Weights of a small transformer language model.
Size: 12 layers, width 320, 5 heads of 64, MLP 1280 squared ReLU, vocabulary 8192, 19.6M parameters.
Architecture: RMSNorm before each block, rotary positions, no biases in attention or MLP, embeddings untied during training, normalized queries and keys, some layers without attention, local attention windows, shifted keys.
Each number is 128 + 32 x the weight over its row's rms, rounded and kept within 0 to 255. Layers, rows and columns count from 0. Numbers have three digits each. The size before them is the row's rms in percent of the matrix's.

# layer 9 MLP up, 1280x320, rms 0.112, rows 1141-1279, columns 200-239
082:108100193178112155121154084112098109157098102143155080144140122116129109188156078169177133097166066104080090122133061176
094:118074117128160224112168143156147108116113144086130091060101148196145144142120097054182146155130160046122121080118154062
103:128138128102137145114160127115120123128127067161117197135164164102094148132123080161161165157101101109160115160095137143
094:075125133165147131105162076169069097124117137121137118184160089141125164165112122159101088069122066104120128123145116120
103:098073071152123089136169136120148133085132150103117142082151143088165112067131132176107164150095088110145161080130122133
082:142119067107147117117159113148130104110115167169140121070112135188151145092120126088140136090155085082107109185146115077
111:176130079139130083185153120130128092148117068132155099134084108072116162148099124159076093107133101172174133100213131126
105:085115116121064111110144100125144134153135159170164117129099153125079113168080156166130142152131196134167138144127133082
094:158132088100183052165091107120146158166109164089115122146165118120113087137207085140157096145176072179127206103132096148
104:061116139106142083073100072139202134160190135131113146090140099119102176082144078176113149159174108150079153162175113096
105:065076086147105131122094123184190138073152162091161131135146106129132115185085150157103098131148111095150137151090084101
110:128079067106160142122128165133164109127067117137114170120088165123134094140124129101095116127116162155169089132094109096
102:149131129115126117160156111133154150121095079155135092192121156178161102078111139142172099088086083200110118106102149083
096:165204156116134120116085142111168089139115193177111137097158136151089106042118089209109126149078120162070176133132124184
103:118116141181106113148176165159085124100152121142117127104152124179183143127102121075179126164158146169076102105125149109
099:164125103096102199142093184156128100061133154129126157100119181068159179089170163117128096101136108087156096146133142137
102:158144100124088173140090099083198125133125159152082125101117155148133162131088140125164123139117070098162109108102080169
096:152145155129145095140132150169095107104087108169125163129135102133175144096101155165117113142115097089120113134152198128
087:134168130139143150127170139114118169159151133196124169154116159218165166113092103189096135154138180092143116139133107128
088:113174134095116121153059147175104127145149108124141083109181087194158158106161129133157170146150126122124127126111124115
090:150100070129118095160166124125135150117164134068118127156140106079140069163121191138113144139118038095132192107208153091
111:136175159125145121109145083192091139131109106109117175109094162118121120105105140141181170124139049129092142142049184139
101:186088105126154118092064141141156097098105167173180131130181130119161151154134146095117082120150141123117134168127151058
100:156149112153120115157109110099068117082154156141095108081139128115147204140079177122120073121173112190133155073114129087
107:092043122121135130161137132099090096106169153143080044161133121144126144100128107180098123132033147089045115066114105142
103:121093148093147129216155108094087132054184089167179188091174104130132141152122095156114118120126097125141158145119173105
104:085128171142126098140143130101129130100166238163091131165122141132124153127125134121114142155127113212108104185110155130
105:150163137136133229068159105096072142098140094131116139116162127176151182134154106131203098159174167105138084156115124116
108:185134165137129138049174154133186099086106096086176143134156107173114131138160116111111037116066111146136125182168119149
094:120107144146115162149196183120132165127150143135079096104142122126111135149148067100129168153123106097121160162126110098
102:150097109178157161122153175095154117071055164134140144055141105131081109147140134132123114120114139096140110099147160144
095:153153124153153169203165129194158139148080199146172108133163119139042149092112174091140145130129117201066138166185173097
103:135091126154177144188099139071094113134136149177134142130124158124151127164114172116151143119166093148127116072112056100
106:109128146135173114083090120170160195134127092137157059117152107122058156089177135138063136085169090149113110128131084083
101:085158137093112129123118087213149111127154124129103128159118146136113098119107143137135134114132106154172089096127083132
106:151060199089072082151163125126144117134079094100136093102129094139139118097145097113079140155109098129156180104085129127
133:106135137146130043138132100144146141061069123113161138169113135108093125129103109142181084130119178103191111061128126100
100:113147126116104134131137111138176137143152144092189130197081093123137128074139098145147173145156138125097110128110085114
096:173092142107164136146113091106132040142165117128113115112113092117121096104121104147131139204101124101101123108129043103
087:164110123100070108132138122114101178119154090129090113116106072086174074177119108085108150115084119075114109163124149095
102:131131144126138140126123097129131107119123109130138150188122132185103094167109112160173120114126063093120092145084125110
091:089168134117096098145120141141139093143162080100182119118168132114207117199214098103130150083167141038125122148099153131
086:107127157117139105154119110155155091074151095137092144106086137096223105183137145115115161121086082133151100128129130156
102:113056062151105085127122120192099077141151081139138201137103135082149215147104185137113153122176207080101100112127089117
110:120149104127145109118083123148098133092108139181113155100080104105116156173161161105149121206102167134174172086143099107
103:075107116097191131133086098074118167142173114139247133098216154099122141051050201125104120128113122161160056136124126121
100:160147116125130131132143076124101163142137084138103123130123136194160160055061147092153145094152156126155148101121098143
089:153157104115140131125118149168099112121185120164157144133142099049144135145100135128130132109115076135135161019184106166
107:134066066129056167107157176128095174114110127154132059123133104113088109193106094138113103142138044141112111166155160062
101:166098104114130121073182177137115129148138168153158119094055109149145112133140133151128131169133135125160107132115122176
092:166172092126116099139178117152120136063126108162151098070116139103158090086121095173223096114118138127093159084098067199
102:126084089135124146110127109155139168108098138155158064088163113182118156120131124104163128152080174190096132156084066117
080:183120117046116110103069097132123101116112119178140107119115064099083107145219138128116080179168093124130098109150155104
082:174136099143108089140201163150095088154162092112159146170109136139165064137130084204125173091179183103073104095104130103
100:144185140097181141118110212171100137151096069142162130149136151141096123097169145174089143134128085139141131128143167117
114:133054102181167096091095143167165150137096136135078134109075217167143147116109165071151114107092122178144175109168079164
111:121134130152146158118068114143125182105142100157167124156158177186124109139090152133140152126088142127173086138182074147
096:152140094154117079082099107116123170099161151186168109153138138147134113132156100179165071126081153141151061127110169116
097:124101120157139137138147120118126101144142122150170089059101144109154132138179113118140191136152048093092143171154149097
105:138157205115101103094063153115146141174089173106075142121101075074070103126219147189157150138104158150115143122124114123
099:171119139158114148123113157174150201141134149134143196105117134113137126048145154153077139142191126214151140103101143104
096:195126080128141076138178059171107186125116126071110151125114098124070156084132067129133064158131134181156171158018109214
104:106177112147175121172163124174181131116138125079121116136196164178115201119147062203101141134179112118130123195143097175
101:171107073097108110118106158171134179160127156117102138140161146114133125146183089161093134142115158108170104144165127126
107:126113115139129147141086148162136156165072140176132139130103161105159096077100099081115133073166134196120123082113149118
101:125146121155128124065151083108164128104086158125105079134202118162165082141079082163113142169173107097136102115140189124
104:130115121114096108122134163073141150113157154109129109082143092131125130115114178130094108158131135104100065183111116114
106:090200157115071147154072127088146100143118127097124126130126130090120130173143222140141148152105147161106115136117074133
106:099152164119140091156071130136113153099168152142156186108117101130130134111145103128130126097144110114109094186142150160
090:088050136129156123084139092106195095145119113160096132108148149111146086075153149101092116100100116107173145057104095127
087:080116120133071146128075119105146097198162135045065100160117106127161067146148190125106172150141138157104107162143109137
101:128164146141138119088083141139111158131093149131181066098147155158109142144135134108113154123124119180142118178151109135
099:095125144109129201143095097107170122169088138153133159152153147168099148156117130136106075083132141165154158175126177126
103:106150107130111167109158146171157167132137120130088125162142201151174132116112114142104133136094110124092044057130166182
109:186110165146122083117115132053136159148079076117105104158142181114098109102155163140134096040094087137147125154089190123
100:116127050137137107106155093123154101160137080152159115199162101125092135135109140213138150101207154112115161130136117128
100:123073072159189091113069164108099124121123140114133159087157121170156099079100144139072104131145088128151146185068100122
100:076136128157090131114117147132119166103115089093147138139147161094091121117177136162104150147119087142174172125157106122
099:118174093138098152128137178141194114112077111102173153187061059130127150114134125143150102155149143135143121093136163107
095:109110107132094110151196107128120108100135147113170152138101158075116141164139157099140205098145166167065126136089163127
103:143145111132126241152166100151132095145171098091071120100166170185095169096092102037147141122120164166188082113142103133
110:142097113129147146153108118121156107116140106137155190139134121080153111148106112160138121178126149110176147113098074066
096:108129156118087144105164102174066112116116105144068130139103149143101076144138105223106104164123160180123099106107108021
088:088148086169099145172100130114124123136126183060163108129128136156162186136143179133118121107083143135141138139220127145
113:103172163176095144177084151084142133103115116172126187055176114132146134124123088150120097147175077105167099093143124160
108:167154089150119145102074129149132062136134190148145092171182128134122095154092133166172150114149117133158146114132139135
098:129153122126133133113092145111086189211111193153153113107102096083139117085132163115124102159110106161165104147153034136
102:140100117087124113108114173198084164133115131159108125188133144145130170156073183152141114133090088139132131161101174102
095:153133136153106160133088120198063126116136157131185169155181123078177176112147095109106124076140094156146185108135122129
096:157149111157069156181134130153153133140174146150068150122066145157202119144119113108129136131118136100160143104156106114
107:158125077165136123143130111122083130194076130142179106160192127118135129106110123107139112137112177112173133131088153129
104:188096150115095176121121054169150058078145113109111137164116118102198085139123143114141140159102131124118116094136150149
091:165139146117182125122156084118154087171135092074127151104161161134092082133153146131168164107143116109109186151123156126
107:126132039118138109156167129147145116129171120109141141169104131092121159196078109164079124152169170126150117116158161059
101:139149146172135047141115159134101147150124099117155164093107128129117181151117146116155083164189116072121099115128129115
094:161139114133172131112142112110133139116063100212121131227128112087164174154167141111116126165160094104170099099184181139
099:113131122067101126118114166169110107117148093151117173155140190093131111131114152152159118114126130095117131095198115142
102:148182147140160134120118074090166116099122090169107175112105136146160133157121107143194148091168148151153148187179135124
093:081144069099075156186108123136140188126098194125153136128086105136139091075106081170092079109138106084148084117084151140
096:092115106168150135100097137167061120143092166206119145171144183088156091116173142131090132149134141121138153142132148172
098:138145117109137140065154124134130112127140151154096139116072186134153165107122112056108151112106142091160096125078203139
087:157148141195093148120129137136188148125113134108107116148132143129118154149151128107152129141146090105146178128116130155
105:155139159133145142138084110093106130105146096161137184100134097113116142113132125137129125145139073100155110099131153130
086:168204120149097123071121109129158075140180173133160134113130147113106118105132117116168187103129064115170134146095121150
100:106099095159160118178094142158134149073108171118167169120134128122119145106129071153153140110144161102046129077179132084
103:079114143116161124103097137178147144061114119111123129121143188156118173120118130112074171198159127104045142124124077154
094:073194130112137175109186137144168130093163151155143122109144083114121088128160187172124166150137132130085116115103157163
103:137098097133102110082170124139114093153124141163134097112137101143134111113100090138120156132170160083114132050147083110
094:144140088086169135103100145149102109100110135092121097126068080178122130179128138124145060132200096151168163177148089137
093:120155146197129201155126050116200133128074131125170149176115109135161060156130147125101135180166127092139096126168101110
106:079120086123137137090146101140179127135140164136136149119103138178159140120101122093132125087154071136133156173184077101
093:141148108115185135121102126113160122124087149090129116079157084118148082145121114150154124093118128103146149114121111171
060:118136138134145133104101094102142098084150127096179150095165104131151103135160171133158089136176160130139125135170153128
107:096086152171122000108095103113113131100123098159137125119163128160147157165113138129149113148129110089096090152053100109
109:144119130132179129172121122111133089112123103161061179127129113127119160045107138124128077106140084184153105136151123142
091:111137083163117162136134158118121094145135122116137087128167084143120164123148101103115134105092128123126098121174117084
110:132123155120143170129176132090159099120136104126085109124129143176127139106103174091171102146131111144094156146106117105
098:108083119140117125204097115105073187166154087060136109152137162164080138105140142098105147193121099088155119158084097164
097:166138114092128215172132086100132132105159162180114114125086096057117150111126116087167208117178127102133169122156094121
112:173141187138134146078134099103056166131105094106129150167191061087072099114120147193156124116105123134158137137100077158
103:147166132120097084157173136160110083105174160091082117171219106109138099156099087135165117151087138116150129144114134141
094:153137115146123166113136121168123138112141125136131179138159059133051137140138186100149148186168123108130121119128092116
092:126133125212104118155103161133085140125119099172136126124171163069103093112123121135136127129092126097118122109121087122
107:155143142187111093111188099098088134166120069137102140200143054115126185128107161111062176142146123089151059113157145082
097:146106112141151175159125170179154109152060083104148120141119125192136125105105097087127136121154117117098155123157151165
099:092091092169168127163139107146122118121084145120098155177153148110113118112090172164122173108113139149130132141097164177
101:159155169129102094094151092127124121132101187138148224141128089130109087149103174096137150094146074074125204131115177135
101:157061110141162099162178048097174186130084084144151093137139085069098133105103129142198111157111126129047122125189130119
088:070157153135093126173100113141131146136147107164133108151143104150187155160143186113155106184167135088123100113111141182
088:147139211134117143096091155147079106097125136117125169122145151068123097215115205156084143157157061113164150131133112181
059:161177168175099173121128137166051071174126123129177128113101116138148099119132159153125118100134154173114152112141131163
110:153117092181182146214092089159184158100035146078148084146091099128163148182121105191129130103142146125128105136106139140
101:111149146159143149044126126178069209146127107164151102150126095125109100141020117145124152135099112094165057204133075108
082:117164151103135195132143143151208138161198122069113119130120146127106105139207144096085116120129136144034111127117107121
108:133124086139091134138189153164149191144129115126172129085157127092101110162132165098145114104179172072130150131175105164
097:127176160121144161078100121120164153112119107112113179129147103083156145146055121148133081140125102075105129118102148118
092:114162110178113162181122123180146151117108058177112141093081129080154122140123128138157148108148137114065164181105077100
099:167091086128137105120114097080158126105086091128187126132121112172126205160134097131115187122138058149126140079058115191
104:070148147126063111128126137133155157165124117121124092179141166072151158182113089102105131195135052117152114164072087198